config.toml
n_layer = 8
d_model = 384
n_head = 6
n_kv_head = 6
head_dim = 64
d_mlp = 1536
vocab_size = 32000
activation = "tanh_gelu"
norm = "layernorm"
norm_place = "pre"
norm_eps = 1e-05
positions = "learned"
qk_norm = false
attn_scale = 0.125
bias = "all"
tie_embeddings = true
parallel_block = false
init = "normal"
init_std_qkv = 0.0248
init_std_o = 0.0062
init_std_up = 0.0248
init_std_down = 0.0062
optimizer = "adamw"
lr = 0.00105
beta1 = 0.9
beta2 = 0.99
weight_decay = 0.13
lr_head = 0.00464
grad_clip = 2.0
warmup_steps = 597
schedule = "wsd"
decay_fraction = 0.815
decay_shape = "linear"
final_lr_fraction = 0.0
batch_tokens = 65536
seq_len = 256
doc_mask = true
train_tokens = 474500000
steps = 7241
dataset = "wikipedia_en"
Each number is 128 + 24 x the weight over its row's rms, rounded and kept within 0 to 255. Layers, rows and columns count from 0. The size above them is the row's rms in percent of the matrix's.

# layer 5 attention value, 384x384, rms 0.0438, rows 132-269, columns 288-335
size [ 87  85  89  92  90  92  87  84  87  85  87  96  84  85  93  91  91  88  89  81  86  86  93  87  86  94  91  80  95  88  89  89  89  97  86  91  91  90  88  99  86  98  90  93  99  89  92  89  86  91  93  87  94  88  88  86  96  79  88  87  99  95  97 101  98 100 102  95  80  98 100 106 100  96  90  94 105  96  85  98  98  92  96  94  89  96 106 112  99  98  92  99  95  94  99  93  91  93  90  95  97  92  87  96  88  97  95 101  97  94  88 108 108  99 108  94 100 105  90  97 101  93 104  90 119 108 113 109 109 101 112 111 105 118 117 104 108 114]
[[115 116 160 123 139 124 117  94 121 157 140 146  99 141 107 133 194 129 147 181  97  97 117 149 108 129 100 107  94 140  89 146 118 126 138 140 113 164 152 189 112 108 148 139 141 131  91 133]
 [138 115 120 114 103 105 153 126 139 145 144 116 172  99 123  87 116 136 109 150 146 107 116 143 139 128 175 113 137 126 110 131 135 178 152  96 163 109 127 103 135  98 104 140 104 150  72 140]
 [143 189  96 115 123 116 169 145  96 158 146 127 170  69 146 110 100 130 143 128 115 131  84 142 146 113 107 138 116 161 136 126 131 150 166 194 117 114 122 156 118 136 117 106 158 171 162 138]
 [ 97 112 123 121 147 141 128 122 133 148 144  82 135  85 126 124 112  96 102 124 109 136 111 119 132 102 173 120 154 161 119 138 153 183 148  98 133  98 114  69 148 110 140 137 138 114 125 130]
 [154 135 115 142 125  80 140 143 108 123 150 129 111 151 143 152  87 147 119 116 117 134 172 149 115 161 155 127 111 127 107 103 137  75 127  95  93 159 130 105 136 101 126 170 155 108  91 126]
 [115 149 100 104 147 125 156 152 107 101 145 176 154 130 128 145  87 150 124 101 162 142 139 129 145 126  96 113 163 154  95 117 139 140 121  74  94 151 146 115 146 124 170 126 145 133 192 111]
 [125 145 124 120 121 140 138 129 110 153 110 116  58 127 111 123 121 136 118 140 138 148 122 124 196 133 131 172 112 147 113 114 119 105 179 114 161 155 121 101 142 104 117  96 156 128  98 114]
 [103  79 138 157 128 166 116  99 154 184  99 101 153 110 117  74  97 121  83 128 122 128 172 140 139 164 148 122 132 134 174 167 124 155 133 196 134 106 139 125 118  89 160 141 140 104  99 131]
 [123 128 146  90 100  99 164 116 180 155 114 130 105  99 116 182 108  67 122 138 153 111 129 121 115  93 129 137 127 131 130 134 128 157 101  82 150 143 108 165 148 146 134 116 148 120 108 135]
 [165 120 133 139  98 153 133 144  75 136  97 142 176 123  60 133 122  72 153 167 136 156 147 132 185 122  87 112 116 147 149 169 117 165 148  80 142 160 151 127 115 113  95 112 116 132 142 150]
 [123 109 139 135 151 142 107 146 164 161 174 125 123  98 112 115 114 155  97 119 104 140 170 128 159  91 109 141 152 169  84 143 112 135 165 128 148 147 114 121 175 104 141 166 162 127 153 131]
 [ 98  86 113 105 151 163 122 172 145 127 129 138 103  95  75 125  94 105 129 128 129 125 121 132 112 111 107 147 140 160 146 143 138 135 138 140 188 177 161 136 175 120 113 120 113 153 109 100]
 [130 145 150 132 139 117 129 137 144 116 124 105 111 104 181 120 147 162 146 128 111 138  95 123 150  68 115 151 105 102  95 168 119 123 165 117 113 131 134 156 119 108 147 158 142 116 110 126]
 [ 66  91 140 163 160  92 119 141 134 113 106 136 116 145 119 109 112 164 101 149 127  99 148 118 110 142 114 114 122 150 108 135 130 104  86 124 172 130 134 156 133 134  94 135 116 128 122 114]
 [154 146 123 122  35 187 121 155 154 105 132 129 117 178 127 154 163 128 173  78 101 141 114 129 192 110 106 113 134 115 127 159 130 104 138  64 160 135 116 151 131  97  81 120 127 154 129 129]
 [136 118 126  99 141 124 117 117  77 151 160 102 163  97 113 117  99 103 105 124 150 127 149 116  83 157 160 130 132 102 142 144 114 152 153 166  93 142 161 139 165 149 151 100 106 113 205 137]
 [142 154 105 154 166 131  94 139 131  88 115 105  84 161 141 173  74 139 124 137 153 145 157 118 129 136 157 119 130 139 111 119 136 115 161 130  89 132 103  94 134 163 127 133 123 135 127  98]
 [105 116 144 133 144 154 133 105 133 123 137 135  95 107  93 166 125  90 140 104  68 138  84 118 106 127  92 142 121 151 129 113 125 113 134 165 119 183 131 134 106 147 142 111 137 145 184 128]
 [101 120 121 191 111  75 114 128 121  99  98 113 127 120 112  87 135 125 119 109  96 124 117 133 109 124 112 126 166 139 128 142 111 124 145 109 134 127 100 124 122 111 102 149 137 167 113 100]
 [103 128 131 102 137  95 130 129 103 123 132 118 138 145 131 118 156 109 121 141 194 126 105 132 137 181 159 119  94  98 143 127 126 114 117 155  93 112 117 125 157 122 133 130 111 109 147 130]
 [145 140 127 147 133 134 116 166 108 172 155 143 110 142 116 148 138 141 127 158 121 159 112 128 139 145 145 115  91  97 132 104 148 105  97 141 115 121 135 127  87 146 127 128 145 138 141 119]
 [125 146 141  89  89 102 159  94 118 124 133 119 113 136 114 137 147 125  94 157 172 133  66 123 110 100 173 130  56 135  89  96 117 113 116 178  91 118 128 125  88 115 151 163 119 139 114 119]
 [113 129  99 120 189 164 140 104 129 154 145 130 131 144 113  91 118 103  84 133  76 139 124 146 116 151 163 113 119 137  98 125 100 141 130 196 144 120 117 123 123 128  98 115 102 129 113 154]
 [125 120 137 126 146 150 143 129 114 119 122 117 164 156  97 164 127 139 121 142 132 120 124 128  99 114 119 115 129 173 148 147 121 129 129 126 131 117 142 124  99 129 109  89 106  69 108 125]
 [140 143 108  98  65 124 129 111 143 101  97 128 145 101 156  99 172 157 141 116 112 125  73 126 110 117 142 100 127  99 117 132 147  77 116 116 112  73 145 156 135 128 100 145 128 164 151 134]
 [136 135 128 144 125 158 120 140 160 113 134 124 108  75 122 133 125 160 133  94 118 135 148 142 147 132 142 120 177 145 157 136 140 160 123 139 166  59 144 126 158 143  94 143 113 152 174 146]
 [137 121 117 144 103  77 134 141  82 122 116 129 148 127 136 111 149 126 143 133 133 117 145 127 145  78  87 140 151 150 143 153 128  83 131  87 121  89 114 152 111 125 116 152 102 139 173 136]
 [120 131 140 142 138 173 135 125 180 172 137 108 149 133 137 148 116 195 150 122 121 103 125 120 143 189 147 154 135 138 116 141 147 136 158 116 147 175 125  98  63 133 153 126 152 126 107 135]
 [130 126 116 135 126 130 115 111 160 117 131 135 168  93 147 138 100  69 163 116 142 108 132 118 138 120 101 134 128 161  78 166 133  73 140 104 134 172 146 188 137 141 139 129 133 100 152 112]
 [116 109 148 124  80 142 132 129 113 125 128 132 122 164 100  88 114 115 170 107 102 137 158 125 124 105 124 113 131 129 125 137 139 169  87 178 158 153 169 129 158 110 161 168 117 125 141 119]
 [104 158 150 110  92 150 155 104 122 124  77 124 182 155 127 128 119 130 151 129 142 170  97 136 159 160 114 148  97 110 147 113 133 111 150 158 120 161 137  72 145 117 113 121 104 149 137 149]
 [136 144 106 144  84 113 165 124  98 113 119 117 122 119 162 146 171 137 144  98 110 159 127 145 142 100 131 117 130 163 154 114 136 132 137 109 120  98 123 129 105 132 124 173 117 168 162 140]
 [151 131 150 149 146 149 109 123 127 124 132 103 116 136  92 100 111 107 120  88 132 126 156 121 108 145 119 151 155 104 139 153 144 145 117 174 140 193 107  93 186 131 153 108 128 136  77  83]
 [149 162 153  92 103 151 112 156 119 119 125 129 150 154 156 139 153 101 169 111  97 139 117 106 142 139 131 101 141 105 145 148 130 138  94  99 113  97 111 106 161 119 142 133 116 127 109 115]
 [152 181 129 124  88  99 127 161 104  96 115 132 143 126  84 167 140 119 142  96 136 129 139 116 153 118 177 149 128  97 138 137 159 123 129 124  88 160 117 139 117 126 144 110 123 163 161 134]
 [177 157 115 100 130  57 125 117  85 105 154 148 124 155 159 156 114  66 108 137 143 120 131 119  79 135 125 120 135 101 149 132 118 151 128 152 100 147 103 109 133 140 156 121 114 128  94 141]
 [ 86 140 104 161 129 124 145 141  85 109 103 121 151 128 162 128 130 108 122 140 124 149  92 118 104 119  96 139 143 127 126 142 156 114 101 136 125 110 117 173 141 124 159 120 102 143 128  94]
 [134 112 151 141 160 102 142 138  90 161 121 119 118 123 148 136 131  99 122 137 152 138 122 132 102  94 100 146 105 142 117 131 138  87 111 101 117 127 150 147 103 116 124 101 120 107 100 104]
 [145 134 141 127 111 139 107 151 137 133 136  99  81 127 141 143 159 105 136 167 138 161 117 141 106 123 132 121 147 151 130 126 128 122 149 142 131 149  99 213 137 111  87 144 129  96 115 167]
 [120 119 125 118 117 136 117 128 121 113 123 180  84 144 141 102 128 167 143 160 125  95 146 144 120 149 117 124 117 112 123 131 137 154 140 139 119 103 114 145 121 118 118 153 146 127 119 110]
 [182 152 113 110  78 162 160  88  90 113 144 151 133 158 127 152 135 163 131 120 146 149 162 136 164 158 131 116 140 153 152 108 138  95 153 127 139 102 155 123  85  83 146 132 156 155 135 158]
 [130 110 115  88 114 165 113 123 158 133 177 104 120  83 151 149  86 109 120 135 102 136 132 130 107 119 115 102 134 185 102 152 125 147 141 158 148 124 119 119 174 119 152 147 127 116  87 114]
 [165  93 130 159 166 123 104 119 157 124  93 105  90  91 179  79 113 125 128 162 147 150 166 133 131 130 136 126 135 159 133 154 115  94 143 163 138  97 124 188  74  94 119 109 144  85 128 136]
 [146 130 172 128 123 127 100 156 132 100 121 120 130 118  77 160 170  88 110 109 119 116 107 142 112  95 129 120 128 151 113 142 147 148  98 115 110 118 133 181 145 107 112 119  98 134 103 125]
 [132 130 148 126 102 103 138 122  44 131 149 146 164 112 119  94 109 108 111 172 157  98 106 108  96 160 139 130  99 162 108 120 149 138 114 147 121 146 136 203 134 147 125 131 122 132 145 108]
 [123 122  65 120 140 139 111 120 128 166 175 131 136  91 166  84 121 156  89 169 156 164 182 120 113  86 105 105 152 183 116 136 124 119 132 153 138  83 160  67 146 107 124 174 127 131  80 128]
 [132 134 125 114 129 147 115 112 148 187 101 110 162 111 138 123 113 105 144 119  59 141 155 137 135 170 125 125 158 136 115 119 140 102 181 165 166 173 121 181 174 136 110  67 132 136 125 138]
 [118 113 134 132  87 120 131 127 109 124 125 125 108 129 123 158 135  86 113 129 133 156 126 143 137 122 137 127 150 120 111 148 137  97 148 124 146 151 135 174 156  98 101 158 148 152 123 130]
 [119 145 100 111 115 114 146 129  79  89 117 196 124 150 109 114  98 146 114  89  90 106 142 146 187 115 150 131 128 135 138 126 133 139 137  81 151 177 142  55 123 104 151 129 125 145 131 132]
 [136 171 122 125 156  87  86 122 141 121 149 181 142 203 138 168 104 104 151 153 138 132 142 113 135 123  77 112 146 132 100 126 134 110 124 105  99 137 144 152 131 124 115 119 100 100 128 123]
 [133 117 155 128 115 127 137 117 146 101  87 126  83 167 164  86 138 123 101 120 122 102 139 124 140 110 126 151 132 158 136 100 104 115  86 116 182 153 105 100 112 125 141 152 145 117  94  78]
 [157 120 138  86 123 149 111 125 148 141 113 123  96 167 164 145 141 151 117 100 118 110 116 126 109  93 127 115 118 119 100 126 110 133 143  66 147 145 127 106  90 156 114 162 125 105 163  96]
 [103 106 132 107 140 128  93 109 135 182 145 120 124 132 122 127 115  77 102 139 136 128 162 119 114 122 181 153 147 129 131 146 138 111 130 102 131 142 120 149 165 107 166 158 172 118 111 129]
 [103 133 138 147 165 167 178 113 121 104 102 153 134  92 126 133 105 109 152 140 136 177 113 156 126 143 111 156 123 141 109 137 128 136 129 147 104 101 168 147 121 163 135 155 116 107 165 137]
 [161 130 160 115 156 115 143  75 159 132  76  96 112 117 142 120 108  83 133 116 156  81 131 127 172 144 145 142 135 116 149 149 152 105  98 184 162 133 146 118 136 140 126 109 138 142 105 106]
 [ 83  99 106 121 143 166 125 114 123 121  92 112 140 127 130 122 170 104 127 130 160 134  92 125 135 142 139 161 134 110 122 134 140 120 129 137 133 128 191 105 136 127 111  92 135 132 187 115]
 [136 152 129 121 182  95 115 144 132 109 122 171 142 106 125 126 176 139 115 132 149 130 150 141  99 110  70 102 115 146  97 131 162 128 105  63 122 104 152 204 154 111 139 128 137 125 124 124]
 [122 131 154 149  71 154 125 118 118 131 111 115 142  97 106 151 131 191 122  81  91 136 139 140 163 134 176 147 128 102  92 162 154 116 166 124 110 122 113 153 152  85 144 155 142 137  95 122]
 [136 137 117 150 129 105 146 143 169 116 100 134  72 137 103 113 151 136 128 141 145 113 135 127 121 112 143 149  91 131 160 154 102  73 144  94 130 159 113 127 106 137 139  82 149 131 135 148]
 [125 117 114 121 125 129 163 154 122 125 141 107 178 147 181 188 115  96 128 122 128 117 131 130  97 132 116 124  95 185  89 105 139  85 163 177  94 121 145  44 106 160 143 150 126 117 174 127]
 [159 108 141 159  82 145 133 151 174 146 130  97 106 117 110 119 164 110 160 109 160 124 151 130  98 102 118 102 120 158 141 101 128 119 130 128 114  82 101 147  72 119 141 109 127 149 102  88]
 [ 72 130 152 153 130 102 159  90 126 106 115 102 103 146 101  86 101 112 126 149 144 160 102 128 130 144 113 136 136 137 147 129 124 161 113 143  84 134 103 146  83 121 116 116 124 161 124 105]
 [139 122 148 144 145 138 127 150 151 122 129 204 142 112 105 149 121 119 111 126 143 121 135 135 183 151 136 152 132 100 132  92 154 104 139 120 188 122 146 127 106 141 141 108 116 108 149 137]
 [171 150 141 120  96  99 121 101 157 142 109 141  74  99 134 110 146  81 153 144 176 133 123 133 125  58  65 142  93 137 114 164 135 149 150 127 153 126 108 153 168 106 119 170 134 100 129 172]
 [157 128  76  77  99 158 120 138 119  97 122 146 149 121 104 122 159 140 113  78 109 118 105 143 100 149 154 146 158 114  91 118 143 135 146 156 105 157  94 139  98 120 138 135 116 131  85 147]
 [141 129 149 114 139 151 124 132 153 107 144 163 139 148 136 158  88 181 102 130  82  84 143 138 135 131 145 153 132 156 157 109 120 149 118 101 102 123 122  94 159 140 125 178 132 107  77 135]
 [154 171 164 117 140 136 132 185 109 131 127 120 162 168  76 144 109 109 112 131 135 106 150 113 122 129 131 120 107 138 128 110 130  91  95 106  85 120 180 110 111 145 135 184 142 102 113 141]
 [136 143 159 115 112 133 137 130 116 120 106 109 173 142 146 148 123 125 135 122 124 131 126 125 156 122 152 126 139 168 169 177 132 150 154 139 134 196 124 146  96 139 100  84 115 147 147 130]
 [165 124 125 105 117 154 130 114 157 135 133 122  74 130 167 136 110 109  90 147 144 148 128 138 171 120 127 130 113 106 141 128 117  75 122 125 158 155 109 100 135  89 112 112 110 112  95 140]
 [ 85 141  73 110  90 150 147 120 162 147 138 117 100 122 118 110 118 127 150 128 129 150 146 110 169 135 112 120 140 118 123  94  90 150 137 123 149 161  96 123 126  79 135 124 111 143 106  83]
 [142 118 133 115 132 143 125 133 179 163  96 140 137 106 133 188 150  86 133 126 125 105 101 111 147 136 144 149 128 145 156 124 127 156 126 151 114 125  68  52 136 168 166 135 116  85 144 176]
 [130  75 144 158 141 122 131 119 119 150 138 138 154 128 125  98 152 144  93 135 148 110 130 120  79 137 136 150 147  93 134 120 149 100  86  92 154 138 135 164 143  92 117 128 138 129 156 117]
 [105 112 132 133  97 163 152 118 182 140 129  61 112  98 124  77 128 113 114 117 110  94 191 133 160 133 131 118 160 123 134 137 115  94 128 153 206  98 115 137 167 120 133 128 106 122  84  92]
 [158 110 108 126  88 132 126 140 106 111 169 156  98 121 136 129  64 110 148  99 149 116 161 129 155 137 126 118 128 101 140  86 132 168 140 137 165  74 122 151 180 149 130 154 117 144 145 121]
 [ 98  82 152 126 114 136 162 125  59  90 121  96 125 107 112 150 114 191 119 133 143 113  85 137 153 122 144 139 162 125 122 142 123 110 102 131 130 124 159 151 103 124  96 104 109 152 112  99]
 [125 131 159 162 120 122 110 115 119 127  92 110 141 109  91 204  79 100 111 155 118  90 159 139 174  95 165 161 161  99 160 140 157 117  95  93 168 140 118 154 126 143 115 117  97 123 133 137]
 [122 146 191 127 147 159 153 125 177 161 136 135 123 164 118 140 145 121  94 133 113 131 117 115 129 148 166 133 124 154 169 117  93 144 116  95 129 130 102  74 152 112 135 156 124 128  89 130]
 [113 132  78 139 106  79  66 123 157 113 103 130 156  78 186 148 112 165  96 174 135 107 121 127 135 109 150 146 147 156  95 135 150  99 117 157 117 133 145 162 105 154 100 142 144 136 167 129]
 [122 127 105 111 136 130 117 134 104 108 106 112  97 159 118 133 113 126 122 118 122 129 129 132 137 124 112 146 156 115 134 112 119 119 112 140 119 108 126  93 112 123  84 146  99 109 115 120]
 [124 105 138 161 148 132 146 117 103 118 118 130 120 118  95 120 119 115 131 124 126 143 136 125 185 108 161 161 179 136 113 126 129 137 119  94 163 143 105 188 139 138 105 142 118 126 128  94]
 [142  97 138 145 143 126 126 126 111 119 162 113 123 136 122 145  88 116 112  96 132 114  69 114  93 131 171 125 108 138 115 114 144 152  77 110 114 138 122 152 120 124 114 129 129 108 119 136]
 [157  88 153 110 135 154  97 147  96 123  95 142 172 107 120 144 159  96 144 121 102 142 150 138  67 114 149 149 157 124 127 120 126 142 141 115 153 149 132 183 110  95 154 117 111 132 115 141]
 [121 122 154 145 163 119 167 112  86 128 133 106 128 110 124 127 109 146 102 149 144 152  63 149 125 134 107 123 151 160 138 128 131 145 141 142 157 127 137 165 116 120 126 119 118 101 122 136]
 [127 118  91 108 121 155 116  93 146  62 109 153  98 129  97 127 111 107  95 171 137 125 155 140 150  83 105 137 183 113 130  98 120 130 106 144 177 140 105 144 114 124 146 124 123 136  97 135]
 [125  89 115 156 100 132 124 161 136 107 124  64 131  95  68 136  97 144 139 101 140 120 158 134 105 140 113 122 136 149  98 120 125 113 137 120 172 122 156 154 134 131 119 100 145 106 115  99]
 [102 122 130 104 144 165 129 121  90 119 140  93  87 176 158  74 113 145 139 117 101 126 145 131 145 117 131 142 131 168 129 130 133 127 100 156  84 145  72 133 130 129  95 132 136 135 141 113]
 [ 99  96  94 131 110 139 133 113  88 132 120 146 107 148 175 104  96 166 107 109 140 162 104 115 118 135 154 111 135 161 144 152 129 149 133 121 179 134 114 149 142 117 130 121 147 107 106 115]
 [143 136 132  97 140 136 118 134 134 137 148 169 160 137 119 137 100 113 115  98 148 136  97 123 138  97 136 139 115 100 128 134 125  96  91 111 106 114 138 165 115 127  90  88 136 150 139 110]
 [ 89 131 133 176 139 141 123 140 109 136 114  86 160 168  97 143 158 125 140 134 117 135 106 112 120 182 127 118 146 132 156 139 123 136 121 134 119 123 182 132 101 138 162  66 140 168 111  89]
 [148 160 145 126 119 101 118 128 132 170 116 130 135  98 125 117 135  93 148 137 106  99  86 123 123 110 110 120 126 157 116 148 142 144 147 147  93 126 127  83 143 122 177 149 154 146  77 136]
 [109 112 111 113 152 121 112 149 190 124 114  71 158 131 152 171 140 106 123 131 104 114  96 138 108  91 123 106 142 106 136 150 130 100 139 172 172 134 136 131 158 145 115  87 117 137 133 134]
 [131 130 131 137 129 103 150  95 132 141 155 115 112 120  69 130 117 156 126 138 105 109  86 117 143 125 106 133 114 122 101 139 142 113  93 141 117 155 145 138 112 118 119  98 157 128 113  98]
 [103  90 110 153 119 110 128 104  76 105 146 123 109 142 170 155 135 162 117 138 146 137  68 140 145 126 120 116 153 102 117 132 128 135 108 125 120 136 123 107 108 160 126 153 119 133 135 165]
 [155  93 114 177 100 116  89 135 130 119 103  80 126 100 123 138 182 116 138 128  72 103 136 140 102 142 146 132 159 139 134 145 148 107 112 148 135  95 105  93 114 157 115 147 108 102 128 116]
 [133 128 111 125 121 126 141 124 111 128 119 123 154 132  91 120 109 105 163 132 161 168  82 137  70  85  79 158 143 140 126 112 122 128 121 152 136 128 135 138 124  99 158 130 119 141 131 130]
 [152 172 148 127 131 116 156  76 113 108 118 147 120 119 114  88 103 198 139 144 150 132 135 117 156 161 122 138 136 125 150 102  96 160 177 139 117 146 111 130 103 111 141 120  87 179 100 135]
 [161 153 125 103  66 156  76 140 116 130 143 176 116 137 130 160 136 119 118 125 115 152 181 125 123 137 103 116  84  94 142 136 115 185 160  86 136 160 146 162 138 132 150 120 119 121 103 174]
 [ 95 136 108 141 109 119 113 123 163 122 134 119 148 132 105  96 113  91 146 154 130 107 163 131 163 152 135 153 131 121 119 104 162  94 117 177 125 181 102 120 122 152 121 145 118 132 101 102]
 [108 140 148 132 143 121 158 106  92 147 120 137 125 184  94 115 120 142  96 134 130 141 123 133 132 149 147 103  75 134 126  95 130 141  93 107 106 125 113 141 147 115 106 116 122 141 156 137]
 [141 128 132 110 112 162 142 142 119 107 128  93 153 133 104 152 105 143 150 128 130 134 130 136  92 171 169 115 139 129 146 127 114 124 102 111 116 127 158 143 135 121 143 161  73 128 118 101]
 [ 60 142 148 127  88 131 135  93 100 151 124  72 124 123 107 117 131  94 147 167 141 126 137 141  86 104 136 150 109 139 108 118 136 100 130 145 112 158 114 101 100  94 134 138 124 147 112 131]
 [119 141  83 122 132 169 118 120 117 119  88 187  95 125 155 112 127 160 126 151 149 152 139 118 150 110 117 134 166 138 129 123 133 168 186  97 123  88 119 137 104 134 124 128 100 149 133  93]
 [134 199 175 156 144 152 116  93 128 131 105 148  45 124 124  90 164 138 130 125 130 130 114 132 160 138  90 152 122 124 161 117 135 153 121  89 134 137 125 171 151 106 145  95 122 105 112 163]
 [125 135 129 115 142 105 103 141 159 127 101 138 124  90 129 130 131 124 120 128 133  78 108 133 116 141 106 113 147 135  95 129 144  93  81 149 137 122 137 164 127 156 118 112 124 102 100  96]
 [121 200 141 109  97 146 142  96 156 132 109  61 117 136 137 115 125 117 135 146 130 132 173 123 169 105 135 129  99 122 103 132  97 113 164 127 106 109  85 103 112 103 137 126 144 130 112 165]
 [137  98 132 111 124 121 128 100 184  99 129 136 121 102 124 106 142 129 159 130 168 141 119 126 120 112 157 118 114  99  96 126 137 136 121 183 149 140 138 152 163 147 138 116 121 115 110 148]
 [149 120 140 152 106 134  87 139 187  88 121 128 186 101 120 199 158  91 162 161 125 109 144 139 131 127 163 140 156 131 161 118 159 140 108 135 126 141 122 120 141 136 118  82 140  89 108 125]
 [120 105 132  78 125 113  95 121 112 115 127 134 124 170 194  80 112 107 118 122 151 134 143 146 138 128 177 135 115 114  95 162 150 176 122 116 117 143  76 114 176 168 117 163 126 119 118 123]
 [ 92 129  98 160 116 169 196 140 111 105 118 124 128 104  65 147 104 122 103 150 107 108 163 132 152 159 129 127 113 180 141  95 110 144 100 130 138 117 134 156 136 140 160 149 105 103 128 132]
 [170 122  91 107 131 169 154  92 104  85 133  70 128 130 129 130 109 113 123 141 136 163 118 133 121  97 120 133 148 157 149 125 125 104 109 111 189 117 140 125 153  90 118 141 107 121 103 127]
 [138 130  90 113 104 164 153 125  81 164  86 138 102  67 156 110  96 143  96 133 110 125 119 128 144 160 116 135 124 158 100 142 124 148 150  80 180 109 155 167 161 107 134 153 100 166  95 118]
 [151 182 145 126 135 126  92 104 125 121  87 102 188 151 105 147 143  85 143 102  88 120 109 119 107  80 152 147 126 177 147 150 149 137 106 113 105 121 128 100 121 132 130 132 146 122 136 117]
 [121 150 121  75 121 126 145 129 106 114 131 108 152 148 175 124 116  90 163 142 148 130 110 121  83 113 145 103 136 134 126 145 119 177 113 127 104 132 113 115 144 118 132 141 126 159 116 149]
 [144 114 180 113 129 149 155 138 120 126 142 152 160 173 152 108 124  87 156 108 119 141  94 106 125 141 143 138 142 140 170 158 115 140 114 136 135 162  91 136 154 120 130 113 132 202 149 151]
 [125 126 133 124  91 137 145 143 122  94 159 111 113 112 150 157 105 129 158 146 137 131 124 126 148 116 169 114 150 165 136 128 141 122 112 177 101 118  89  91 139 132 128 154 104 159 135 167]
 [102 151  69 138 107 122 128 125 139 115 115  68  96 120 151 127 123 189 131 141 138 162  77 133  81 135 124 108 106 144 121 128 101 139 144 136 113 174 124  87 100 168 129 122 112 125 114 148]
 [109  83 140 122 121 126 116 153 153 127 128 156 141 170 119 107 130 129 154 123 153 146 113 114 120 143 131 159 147 131 161 151 152 168 127 169 144 157 136 127 123 149 128 115  94 127 128 162]
 [140 124 129 108  55 119 139 119 142 103 132 119  72 159 140 119 161  96 151 121 126 134 133 124 124  88 138 139 114 142 118 125 129 136 106 142 141 106 109  80 150 118 120 171  92 128 142 119]
 [108 144 108 133 141 155 145 123  96 144  84 130 146 123 156 149  70  95 119 143 147 111 121 125 148  92  90 132 174 100  97 108 122  93 152 120 135  93 165 135 124  97 158 124 135 122 140 119]
 [ 86 100 110 137 121 103 157 142 160 171 140  99 163 118 162 133 117 100 106 122 102  99 174 121 155  98 155 121 144 122  94 141 117 109 150 140 179 163 102 107 124 110 151 154 162 165 188 166]
 [123 117 149 147 124 116 116  86 107 159 138 140 169 145 151 124 156 100 134 101 118 145  95 119 129 107 151 161 102 124  95 103 151 119 101 105 144 157  99 120 122 147 133 136 156 112 165 135]
 [137 171 118 145  85 115 115 108 156 107 156 150 127 104 130 128 141 123 123  98 147 147 140 123 164 103 109 138 124 102 117 138 122 156 158 128 101 136 119 179 106  99 154  67 103 120 151 118]
 [129 112 130 168 186  92 126 139 143 139 151 129 118  75 139 110 126 134 133 152 100 160 120 120 167 138 110 133 150 106 173 125 115 105 159 104 152 174  90 155  89 124 153 103 141 105 118 103]
 [154 171  78  96 156 146 129 103  94 129  92 128 115  53 157 113 114 134 110 173 114 143 111 128 128 133 103 150 166 113  95 140  91 136 143 125 106 112 155 134  94 111 134 142 126 114  92 103]
 [133 127 115 139 130  99 102 139 128 124 102 147 106  92 133 135 115 113 125 119 126 186 145 141 121 106 112 135  78 144 172 156 125 173 134 101 146 113 132  95 178 126 118  97 131 118 112  93]
 [147 141 120  82  99 170 106 120 144 134 105 110 147 120 119 128 129 115 130 138 109 134 118 139 120 142 144 130 144 119 152 127 113  98 139 127 119 132  97 131 160 115 135 136 121 132 139 139]
 [127 134 152 111 116  82 164 110 145 133 122 164 157 167 149 115 131 138  95 122 101 127 129 131 166 151 156  95 115 141 120 119 112 150  88  93 146 115 111 186 116 123 127 116 143 146 155  94]
 [148 112 125 115 146 155 156 134  83 165 119 109 169 125  81 102  75  97 115 137 134 139 172 124  82 132 117 120 130 136 149 121 106 178  97 127 121  89 168  96 136 132 123 107 126  88 122 127]
 [136 160 121 142  87 143 127 116  85 103 143 113 112 121 108 175  90 115 157 152 161 140 137 132 139 157 176 137 140 113 147  89 136 127 146 115 134 119 112  99  81 144 140 111 130 137 138 117]
 [139 106 122 111 150 141 132 141 127 140 109 111 182 122 112 111 124 143 141  98 133 128 125 106 106 124 108 105 152 123 128 101 126 151  97 180 130 128 121 107 125 148  81 115 146 114 163 163]
 [137 126  99 131 135  93 115 106 166  81 111 137 129 164 158 118 128 133 102 150 193 118 148 134 170 141 143 126 104 139 112 151 106  91 153 106 114 100 127 131 130 118 120  93 118 154 131 127]
 [150  96 124 120 147 110  85 114 129  96 156 118 112 110 121 115 167 125 148 130 118 154  99 127  96 133 129 113 139 101 108 122 151 133 162 143 142 125 110 146 140 126 109 123 122 147 136 116]
 [121 127 138  48 187 142 132 181 128 120 167 147 117 104 151 137 114 142 124 113 126 134 107 133 185 106 103 114 146 138  57 152 123 126 124 151 117 108 128  85 125 108 159 133 143 153 141 123]
 [137 105 159 136 147 139 104 109  95 150  96 133 130 103 130 115 114 140 110 136 134 132 124 134 160 152 112 144 125  86 129 125 134 101 123 130 169  86 146 152 119 138 127 141 105 104 181 117]
 [155 126 141 138 122 114 100 105 146 149 123 130  86 143 147 100 176 176 135 128 143 130 123 128 126  85 122 146 113 109 119 132 139 132 114 122 149 102 162 151 158 114 123 138  96  95 121 141]
 [ 98 110 133 147 130 126 142 145 114 131 137 128 106 137 139 152 134 131 117 131  89 156 125 135 153 110  97 165  99 143  80 101 133 138 104 158  99 177 145  86  96 152 121  92 115 186 114 111]
 [102  97 166 153 150  88 105 126 135 127 123 115 131 196 149 116 150 149 130 123 138 130 139 127 119 103 141 133 107 130 146 103 137 106 123  89 162 144 114  94 178 135 117 114  96 110 107 170]
 [129 124 137 159 105 165 107 110 148 144 119 115  84 149  98 121 153 109 128 131 125 119 127 131 126 144 120 136 161 112 118 112 127 170 131 130 201 112 159 135 153 148 148 192 117 122 111  90]]